Weights of a small transformer language model.
Size: width 64, 3 heads of 32, vocabulary 1272.
Training: a variant of Adam for these matrices, 156M tokens.
Each number is 128 + 24 x the weight over the matrix's rms, rounded and kept within 0 to 255. Layers, rows and columns count from 0.

# layer 8 attention query, 96x64, rms 0.281, rows 0-24, columns 0-63
[[174 105 113 126 142 177 148 131 121 154 161 127 124 126 104 111 129 134 132 126 160 121 134 137 136 115 116 157 152 104 135 129 134 129 109 103 132 115 100 108 126 101 132 131 115 128 115 123 128 103 134 133 108 124 128 143 130 114 119 139 135 142 126 131]
 [138 112 131 129 143 115 120 107 136  92 156 100 169 162 141 113 108 138 129 134 142 112 124 102 118  83 107 127 115 131 125 122  90 123 126 141 107 130 159 111 114 110 119 126 129 125 144 173 101 153 142 154 107 106 165 144 138  93 140 139 152 165 122 126]
 [125 133 132 103 134 146 148  84 112 147 134  89 102 132 123 123 111  73 127 109 146 140 132 134 118 139 159 150 125 112 165 106 132 124 125 114 146 100 157 141 141 112 147 117 135 143 104 108  98 140 144 128 152 132 135 154 120 114 102 103 114 127 137 127]
 [125 124 105 139 139 140 143 161 127 129  78 141 118 123 149 148 142 147 119 102 111 160 122 118 137 120 131 102 129  94 110 147 139 135 113 150 113  84 128 150 125 115 112  93 136 118 115 152 152 104 125 146 135  95 131 131  94 119  88 162 122 142 116 103]
 [117 142 170 132 144 131 129 143 140 129  97 123 107 117 103 155 171 159 112 141  91 145 143 131 148 105 127 120 126 136  66 166 141 140 153 125 126 125 123 143 149 116 107 105 112 120 122  88 135  92 123 152 142 113 109 118 112 116 100 129 130 119 117 128]
 [145  80 130 151 134 172  88  88 129 119 128 111 100 114 130 135 118 113 150 154 139 139 120 105 138 147 131 109 107 104 123 135 146 146 154 119 127 107 105 152 162 138 148 140 106 134  93 126 119 102  99  98 115  98 163 135 133 146 130 120 123 146 155 124]
 [152 139 131 155 145 148 111  74 152 165 130 114 126 145 103 142 170 142 131  98  74 146 131 142 129 192 126 110  94 109 134 135 124  92 160 133 129 121 106 108 135 149 113 156 140 176 110 106 113 125 174 145 142 126 108 105 160 109 106  71 155 130 108 123]
 [127 179 142 128 151  88 122 167 131 171 129 113 130 124 115 124 114 187 111 133 136 134 152 126 107 124 115 122 157 132 100 125 112 119 146 104 106 127 103 128 145 132 126 150 159  92 131 105 135 125 200 150 119 141 159 154 144 125  96 123 115 147 114 156]
 [133 106 154 100 105 128 119 142 140 107  73 166  98 114 113 144 141 136 123 107 109 115 129 155 130  90 115 121 127 140  61 135 119 103 100 141 172 146 107 132 102 135 143 137 119 135 127 134 172  93  55 116 115 127 127  90 131 170 118 128 129 129 108  96]
 [ 89 132  98 120 143 105 187 138 146 110 113 156 115 101 122 162 135 156 109  98  89 148 109 159 116  80 120 130 128 155  93 145 140 117  92 154 133 128 106 149 117 158 133 120 127 109 143 132 142 121  97 122 129 116 120 133 136 181 113 135 134 120 124 123]
 [153 126 161 132 146 134 113  96  97 134 142  95 125 123 101 128 128 130 158 147 170 134 120 110 140 129 124 134 139 126 131 116 105 138 128 106 183 125 127 116 121 108 124 128 113 124 129 139 122 136 134 161 124 145 127 123 126  91 142 117 125 164 122 105]
 [124 129 148  98 123 142 116 116 161 113  85 104 115 164 109 128 121 127 152 147 144  95 141 138 132 134 145 110 152 107 105 116  96 143 143 109 103  94 111 152 119 136 102 140 129 134 107 138 106 134 114 149 135 139 111 103 129 164 169 111 103 117 140  94]
 [106 112 149 119 143 168 123 120 130 144 157 127 117 153  96 158 125 162 125 151 128 100 164 120 130 122 143 102 126 131 133 141 132 141 143 117 125 128 121 137 125  89  96 119 138 139 133 123 126 142 141 123 114 143 118  79 140 165 169 105 113 115 141 144]
 [116 137 151 157 169  95 135 138 132 136 117 151 134 127 122 132 142 145 139 139 121 111 107 145 154 120 124 133 122 130  94 158 131 163 139 161 144 153  92 116 138  88  95  92 112 110 155 137 152 102 119 139 135 117 132 128 126 118 118 153 138 130 117 132]
 [132 126 150 110 141 137 143 128 128 126 147 114 110 165  92 120 139 142  99 162 127 116 149 144 126  95 140 147 124  97  90 119 117 147 188 142 101 133 124 145 134 113 115 114 141 134 143 129 134 158 109 135 133 126 113 131 123  85 159 111 128 123 120 125]
 [123 148 153 114 129  66 165 153 144  67 150 156 125 124 103 134 119 145  89 160 101  86 133 109 127 121 166 148 131 132 121  90 115 141 159  95 125 184 115 120 131 136 115 114 114 134 154 120 152 154 130 135 120 119 110 154 108 103  96 163 110 119 131 176]
 [ 97 144 117  81 125 103 160 176 145 127 101 113 101 132  97 103 121 132 121 150  90 124 208 142  91 151 110 109 153 132 125 121 130  81 166 145 103 141 189 127 157 132 130 146 140 104 135 136 160 165 119  99  89 159 150 108 121 154 132 119 101 101 130 158]
 [125 114  93 148 128 122 101 137 152 159  74  89 149 166 146 103 105 138 124 118 141 110 131 131  97 127 137 129 110 140 128 108  92 123 144 143 136 121 122 107 141 164 110 140 135  98 166 158 135 170 108 125 151 144 130 126 140 142 144 160 141  93 146 122]
 [171 133 135 103 141 161 121  96 133 127 128 145 120 155  81 157 144 131 106 144 117 148 149 148 145 131 163 146 108 119 179 157 165 128 166 108 110 138 160 175 119 163 167 150 119 152  81 131  84 159 131 109 115  93 102 183 137  97 148 108 132 168 132  86]
 [153  96 149 154 135 141  89 131 132 104 120 108 145 178 108 116 148 111 143 135 163 144 131 105 112 212 162 119 108  86 132  87 139 147 153 139 138 158 124 113 162  78 146 151 109 138 121 133  91 146 157 123 126 115 135 216 196 158  98  89 155 135 131 145]
 [126 146 133 132 121 126 144  88 136 129 127 152  79 120 113 136 124 155  93 106  93 130 158 178 117 162 153  90 105 107 148  98 139 130 122 132 194 132 139 111 153 142 129 104 120 126 119 104 146 132 136  90 184 119 134  87 117 141 114 150 128 125 140 114]
 [110 162 133 159 151 109 134 105 105 127 113 111 143 128 157  95 140 107  78 129 159 137  85 128 164 165 133  84 117 112 176 120 149 146 139  92 199 141 106 132 140 123 122 112 120 146 125 140  85 123 124  71 152  82  88 144 143 108  72 127 151 106 119 127]
 [147  84 158 143 133 112 146 146 113 148 143 121 120 103 141 132 138 119  84 124 121 145 125 116  96 127 155 104 123 150 134 118 119 121 174 146 112 155 125 120 150 139 134 195 147 131 142 114 124 171 118 156 131 141 137 119 110 112 113 153  98 161  92 115]
 [ 80 109 111 150  76 130  93  85 154 142 112 139 176 112  43  94 131 207  91 194  83 160 100 109 108 139 175 145 203 173  94  80 115 122 149  82  62  98 127 147 104 104  85 153 147 135 148  69 173 170 136 120  83 119  93 161 178 175 134  83 154  75 117 182]
 [ 96 136 135 128 132 130 178 166 128 133 102 129  73  89  68 127 125  98 122  58 112 121 113 119  87 152 106 104 142 117 127 113 148 126 162 141 106 147 148 121 177 126 115 122 119 118 143 119 144  95  92 106 145 110 170 139 124 168 135 104 113 117 161 137]]
# layer 8 attention key, 96x64, rms 0.263, rows 0-23, columns 0-63
[[143  77 153 110 118 156 129 118 153 115 133 109 161 143 127 132 157 150 159 145 132 152 144 103 119 110 151 137  87 136 105 116  89  89 150 120 129  89 148 108 149 104 103 155 158 121 136 100 136 145 116 124 115 137 133 117 133 137 103  98 119 117 148 158]
 [126 120 118 119 108 117 101 146 126 143 147 162 135 145 119 137  99 114 133 140 141 156 134 138 144 137 129 125 136 123 114 107 117 113 138 121 143 132 137 127 184 125 164 112 148 114 127 123 171 150 120 102 119 130 146 106 155 140 101 102 150 149 131 153]
 [143  88 163 120 147 172 143 134 134 115 125 142 118 134 110 103 126 102 169 116 142 129 128 136 121 139  93 126 145 111 100 121 149 145 139 133 158 135 149 145 159 129  97 144 130 156  92 155 103 163 146 107 145 121 105 125 113 122 114 146 124 133 124  96]
 [139 147 118 130 138 153 140 144 121 124 124 111 153 109 101 151 157 124 119  67  92 122 141 132 164 110 142 103 138 136 109 147 126 139 114 112  94 121 146 114 133 138 120 121 138 138 115 124 131 129 156 168 171 150 130 114 120 118 131 152 104 142  98 128]
 [107 152 104 173 121 122 144 147 156 131 114 126 156  92 155 136 166 116 132 135 117 141 123 119 155 101 133  78 105 137 131 154 139 101  97 144 133 172 138 112 140 157 124 148 127 119 148 127 106 123 101 115 159  75 142 127 128 131 120 141 162 114  27 176]
 [124 131 113 135 142 115  90 173 120 162 152 122 138 112 139 136 140 130 123 122 109 131 149 101 112 140 144 130 107 153  97 137 123 146  86 112 120 141 120 130 173 162 133 145 143 134 148 129 111 125 164 181 119 122  98 145 111 132 139 112 129 129 113 133]
 [120 142 147 141 130 118 152 150 132 136 126 118 133  95 142 147 189 122 130 144  78 147 122 138 185 122 142 117 122 133  94 164 140 128 156 137 138 140 136 112 123 117 106 147 126 147 115 155 129 123 104 119 125 122  96 134 144 122 119 126 176 122 111 132]
 [102  73 100 159 114 164  86 137 152 147 149 149 187 165 123  95  95 126 137 127 104 142 102 129 127  95 137 109 133 112 159  95 119 108 134 145 118 126  59 107 133  91 159 123 142  95 136 139 175 122 115 141 153 147 163 147 111  79 136 147 105 136 119 108]
 [133 163  88 134 117  94 147 117 119 114 120 135 158 159 143 124 105 111 153 111 112 114 131 138 133 133 118 122  95 108 168 136 146 157 108 125 131 133 151 161 144 158 145  99 151 122 117 150 118 118 155 144 114  79 127 127 119 116 114 163 144 150  97 125]
 [137 159  90 102  99 132 125 140 153 137 166 126 152 108 138 121 120 153 107 149 147 124 125 112 164 141 175  90 110 114 164 144  74 149  99 119 132 152 142 131 127 159 173 151 116 110 153 159 120  81 122 142 121 142 152 124 161 105 101 115 122 146  91 147]
 [109 136  96  90 106 122 132 140  86  81 131 146 139 113 146  98  86  90 154 162 137 151 139 142 136 110 133 125 156 137 126 112  70 157 144 160 136 144 140 134 150 133 145 141 162 143 133 135 142 138 115 113 143 141 127 102 152 150 128 148 136 163 151 160]
 [122 137 125 146 160 149 130 138 126 124  93 137 122 137 152 116 144  99 118 114 145 173 149 118 123 109  65 106 132 158 129 111 155 174 104 119 132 114 118  92 179 150 123 147 150 107  88  98 145 127 137 108 100 124 127 140 119 112 103 144 145 157 130 102]
 [126 107 148 132 130 142 118 142 128 129 128 136 131 130 133  91 119 127 109 147 142 133 159 126 114 120 122 138 130 152 122 107 115 144 124 104 152 144 124 115 159 116 150 147 141 121 129 129 131 143 118 133 110 139 117 135 152 138  99 138 118 141 115 109]
 [130 147 104 137 134 159 154 137 154 150 128 100 118 152  95 137 194 120 125 122  96 155 123 105 156 110 160 125 123 119 114 121 129 110 136 116 127 149 153 127 119 163 102 161  70 173 142 173  86 106 118 127 110 151  98 177 143 136 111 144 175 111  97 164]
 [121 134 157 104 120 129 157 153 141 122 144 127 119 124 135 114 107 136 107 167 128 125 153 135 116 136 139 123 129 162  89 129 110 133 121 108 122 139 130 109 152 109 139 120 158 114 146 110 137 127 130 141 115 141 137 139 145 133 117 151 119 139 161 147]
 [132 140 121 153 120 130 164 161 131 130 144 135 113 133 136 136  99 129 106 122 126 128 110 107 134 145 147 106 126 108 166  69 132 132 111 104 134 159 124 113 126 142 141 122 121 100 117  96 115 125 130 142 137 102 150 129 126 132  81 154 107 118  87 134]
 [158 125 104 117 115  89 104  73 117 122 160 133 119  76 117 144  57 130 117 119  88  66 154 199 127 128 149 104 126 133 126 137  93 110  50 128 120 168  95 131 134 145 132 111 129  87 144 186  76 157 173 160 170 107 152 118 132  97 143 140  76 151 140 118]
 [123  97 113 139  97 105 146 108 127 119 174 131 125  84 107 142 135 112 140 112 155 130 102 154 117 138  85 158 127 118 149 134 116  92 129 113 134 111 166 103 110 149 136 152 112 116 148 168 100 109  99  76  88 139 140 122 133 118 131 118 140 145 191 107]
 [100 181 160 178 130 148  95 108 205 128 166 136  81 122 186 142 130 145  97 153 149 155 122 107 154 140 114  97  98 178  81  79 126 176 103 120 171 131  94 137 140 187  97 158 154 102 111 125 132 112 141 157 149  60 104 109 149 120 100 154 156 141 118 107]
 [138 169 143 132 148 131 145 128 158 113 156 142  74 145 122 140 121  74  78 121  77 134 130 173 126 133 167 115 124 127  90 175 107  77  83 119 111 125 122 138 164 123  55 142  89 182 108 136 143 129 142 129 117 124 109 140 107 151  88 161 143 113 126 148]
 [132 151 147 123 119 110 125 117 115 129 131 133 105  95 121 155 102  86 171 103 120 139 158  82 156 150 127 130 147 128 143 110  98 141 127 135 120 162 143  90 156 165 169 132 145  89  91 150 169 103 125 108 109 129 106 124 126 100 105 144 123 122  94 116]
 [ 73 160 179 124 149 171 147 151 166 178 133 158  54 135 123 182 161  69 107 125 135 174 126 106 170 125 114  99  82  69 120 107 103 104 123 146 129 136 185  95 139 152 127 175 113 150  95 134 149  98  92  90 126 146 118 114 129 147 106 101 170 142 115 158]
 [125 134 101  90 148 127  97 110 129 145 128 160 102 127 183 190 117 152 118 150 107  98 143 137 109 184 120  92  97 131 139 143 154 125 101 157 127 126  95 123 133 169 162 118 152 100 180 103 171  75 107 111  96 163 137 137 152 143 111 148  73 104  86 220]
 [103 129 134 109  73  87 172 176 109 131 114  98 204 121 124 113 104 124 124 131 128  90  98 142 134 183 153 120 134  62 138 123 136 143 145 157 169  98 106 163 134 136 193  85 120 155 109  89  66 131 146 129 167  91 136 146 111 135 118 115 163 103 111 108]]